config.yaml
d_model: 64
d_mlp: 256
vocab_size: 683
positions: "learned+rope"
rope_base: 52700.0
init_std_qkv: 0.0625
weight_decay: 0.073
Each number is 500 + 25 x the weight over its row's rms, rounded and kept within 0 to 999. Layers, rows and columns count from 0. Numbers have three digits each. The size before them is the row's rms in percent of the matrix's.

# layer 3 MLP down (transposed), 256x64, rms 0.123, rows 104-125, columns 0-63
122:507513513536444476458476515521498528478507496470539520488510514482471451547485479487480522473507470548495491520462498533495497503506521515482557522521477496532513496522511464542490513505462482
133:502478503489444500512503487478430486489494474468539547466527513522472526536513534503509501462541471500465513493516509515493465488528508485479541529552498478524530511496487498506468479509513494
086:472442459485451515480503510538499499499535507506505522476492524516492493531484512491499494514490487528537505467499482504501520516502509491543549553498474484469535503496516467467452521505547456
095:493522525507501556546523482535496488513491518494517509504478479476487449497497575450455490494511480474538479488514504503512475491503504498512507491469481519534454518555471513468509481506515499
115:491546516504443492512485451490487450527504505485511541514536499503461507542485556498550516518531465513509484489512479471500497482507490526476491475539495507499506510507504476465476451498484536
090:520466518506514520468476478546541500510475527486444492543479477505494503453505468466499482496534497503501501496467527488487549523491479481502489476512533517469503492453522506551534493546512492
093:447557475496530479480497534483476523500513527518515525529484493481485463508506480482469507503538545510507517511497465545555501510485487487475499457473501480487498543471473506482477527516538478
093:501486539520465505485518506509505509505525475510514494493495494528470485532527519499490512547507497464448457502518503479510513450495521469529494504516489466431552528456518539524489514473487522
138:469504504499450499499507445516444470499489502484535541486502512512451532549478538500519496512529467503510502492473457517462482506486517508483499509546495502533548508517498473502512510529465521
086:529493547472487539495506506472513499543507480455528525485500469564515527504491500483473539507481524496483499494497511481540513537455478497520494460514443465539478484495457509492498513512504494
111:485510518496531496477473474479500472511558490461534534492533473479527515481455512494480514496512473476508483483500520507537513459465467515527555531469502494487543540485465507518481479526490510
134:431495499510515492524524477518474506518506494514552488480481517461488522501471487500486482475501518471515518507468456518523475505490505464524537495468520500498503460530475460526530528504550553
116:543501494504510490502522507508499498453530503552484474492487550469524477524469508524516502511461486525494493501508515508556498444488471487491480490565497476475439520488537506503476482506481502
131:489506453522486491483492488502446461510485510477561569511492523514461510489501493507514501507482491522556535489504483454495477504558471460485509484531491503527489515487515508524526503487519477
085:542506473486494450460499505471552482496482464480522545459494466479492501536516513484495469475501512509546522523502496508465531476512486526524514527485485519512464537512474518491474517480523548
093:472511510487510493524492493522529457509538472496503533504515499516505545485529564444511512470476529516484542465490471508482508510504465432504512510485471503544493478526480510466480492506514496
097:468499513549539521503505481485480446495503500532518514526524485503497536518456540488518486509501500503467480446449514477522490460504505513462527491561518484500509527483464519496503496513466475
105:480488505520520506522477524587493520494475504466489467498453479540505487489518491445535548531498490516462512516488507467477458485525483468481525506470499477515528519531493493511494496521511502
103:490476490480538526592546509529542505508488493475515526544477512498475500469500484498511534482515492509518509478476537487445482484515500480487468483500508462473489485520546478489482511492505491
081:478509537474475502504492509514511542542506532508482519494471487512491503519514527483474510462495514499500507512492467495498472516443501475514538477469577493487526430514468517487500470496539514
100:520475512555469534508506438504492524499464507500497476493511524531531504500525494493487460565462499473494469561493520477519493478481518494516520512449510502471529498499469490516470486508514478
083:478519483526508457485501535546511483527488525503483493528478500542532460444463481510479507483491537536497493453468491536482505529501517491536490522509529484464503500519472508439487507504523495
# layer 3 MLP up, 256x64, rms 0.14, rows 105-125, columns 0-63
088:541480475483490478504481485496470492497497467493505529472539502509473518507502524454533500494535468487495495515520463496499477516569448525491485530537483497531531537487451491489523506471524533
091:487495479484467533486518492501481493496507449453530526434524490523459493541504488492519496485485490446502534466550540497496510510531495521470508512514510495509514474492494471500513536462523540
104:510466490506497502496525571463493506493503471509474496446508519482471539516504511479519475506526487508474513497502533485532488551522556485519466511525491465491522483500452505474443499492512514
088:491544503502458444462514540513503500470505533508497497485502499538493512497540537516526497513506461479506494481532469449497523484495502495426505527525499482525546484489488503464474485502476526
093:566492465507480497507516534450477505471514485482562501487506465473498517539516508459526514522493488513530477489441491523503455547497497520489493513510531504491507491532476531460493494490499494
104:542461492464477457520468472520479478538459484482490506488505520510489520496519557524508488497478490498484485533527526448498523493514535509491564454499511479456487518512526487494518468501505512
092:496488466473488474508439495479513523487464529510478510497473517523501506501506496536540477473531480531536548515495506501478451504467464499512505490530497514553483485563451488499511508495477498
086:477511507426467445479519454485473480498477491502515522461498506499440537528499521493531470484498481506528482502504481506499444528508486523491522507517491493523516483504528520483526501508488555
105:506550465504476476494479542506486492481490534523497505493497542446509510488502502515530480487514499484550475508509491509499507453564527527465505470521513493453489539485492475491502537466478534
118:495507531516443485507541509479486520470504479486503519461510519503491497553504538527503498523485448529466475474521529526521457498503536503506517525508458421480522506500489524496497482502508508
130:521485511490491466486536477488481506482455496473544513468502536480437525492540513518497540468518495512547495495478473471498501536521529458459505502525511475493531476512471469515525481521527505
113:506538524494453491475505499513472486472501511423505513453548528519507508513560510504511517494449468497520505500491510485454469492547538480514525512518511523471495483501476517505508490530500507
104:474517457501474512474503532510481495479510515482530535485552541504447521525526497514518506505478470503523541480487456494499486498562495470495515447511503537486532498461507509481523512459495497
095:468547517508491521510465513464470509546496520518505499529543505484489520490502540499511486495534503538490499501484500491530521477498513474466484442516514461450521487508498513494525512506446437
100:484519531505498486483496478483512494509468548479526519458515508512493516520530554491546481488479485471508499489523513454461510470477471487473506510513566505458518432486503484484531506510506485
103:525502476509454502483501493431502494467479470465481516478517497520483513511522529531499514504486462515518532484485512538505486504573502492531508516504492501549499507451493506491501558491467535
105:529503515510493511444499506465486491513481481458530524476532511527484501535467495478508536477495499512556506544492516471451519509512483528536500455523476481461500534509526480501495466519470469
107:512516540527491464474497467496482484513476493482517513460508524501418497506529505497476515493512486470462530518479542471496492521494562455513486479525499539482537498490508507498502479550500489
092:519516514513495504485509496477477512486469489447536529510475516474488510537510519446509525523538482452498515517511524486504523505485492481472481528503440461527495542531502509504462488489549459
098:475519478458490469487510520487510435498507489476481508548496507507478462484515496518510535471527478499498513487512469557455490468533509504490502515523507549547545508481503491474491505497527547
098:487480513475470507505508500518483514504477504489523539460507495493492500568491514451490507496467510459475516495488508481516452530508500492443564449508471500535507528516528510478466514487508529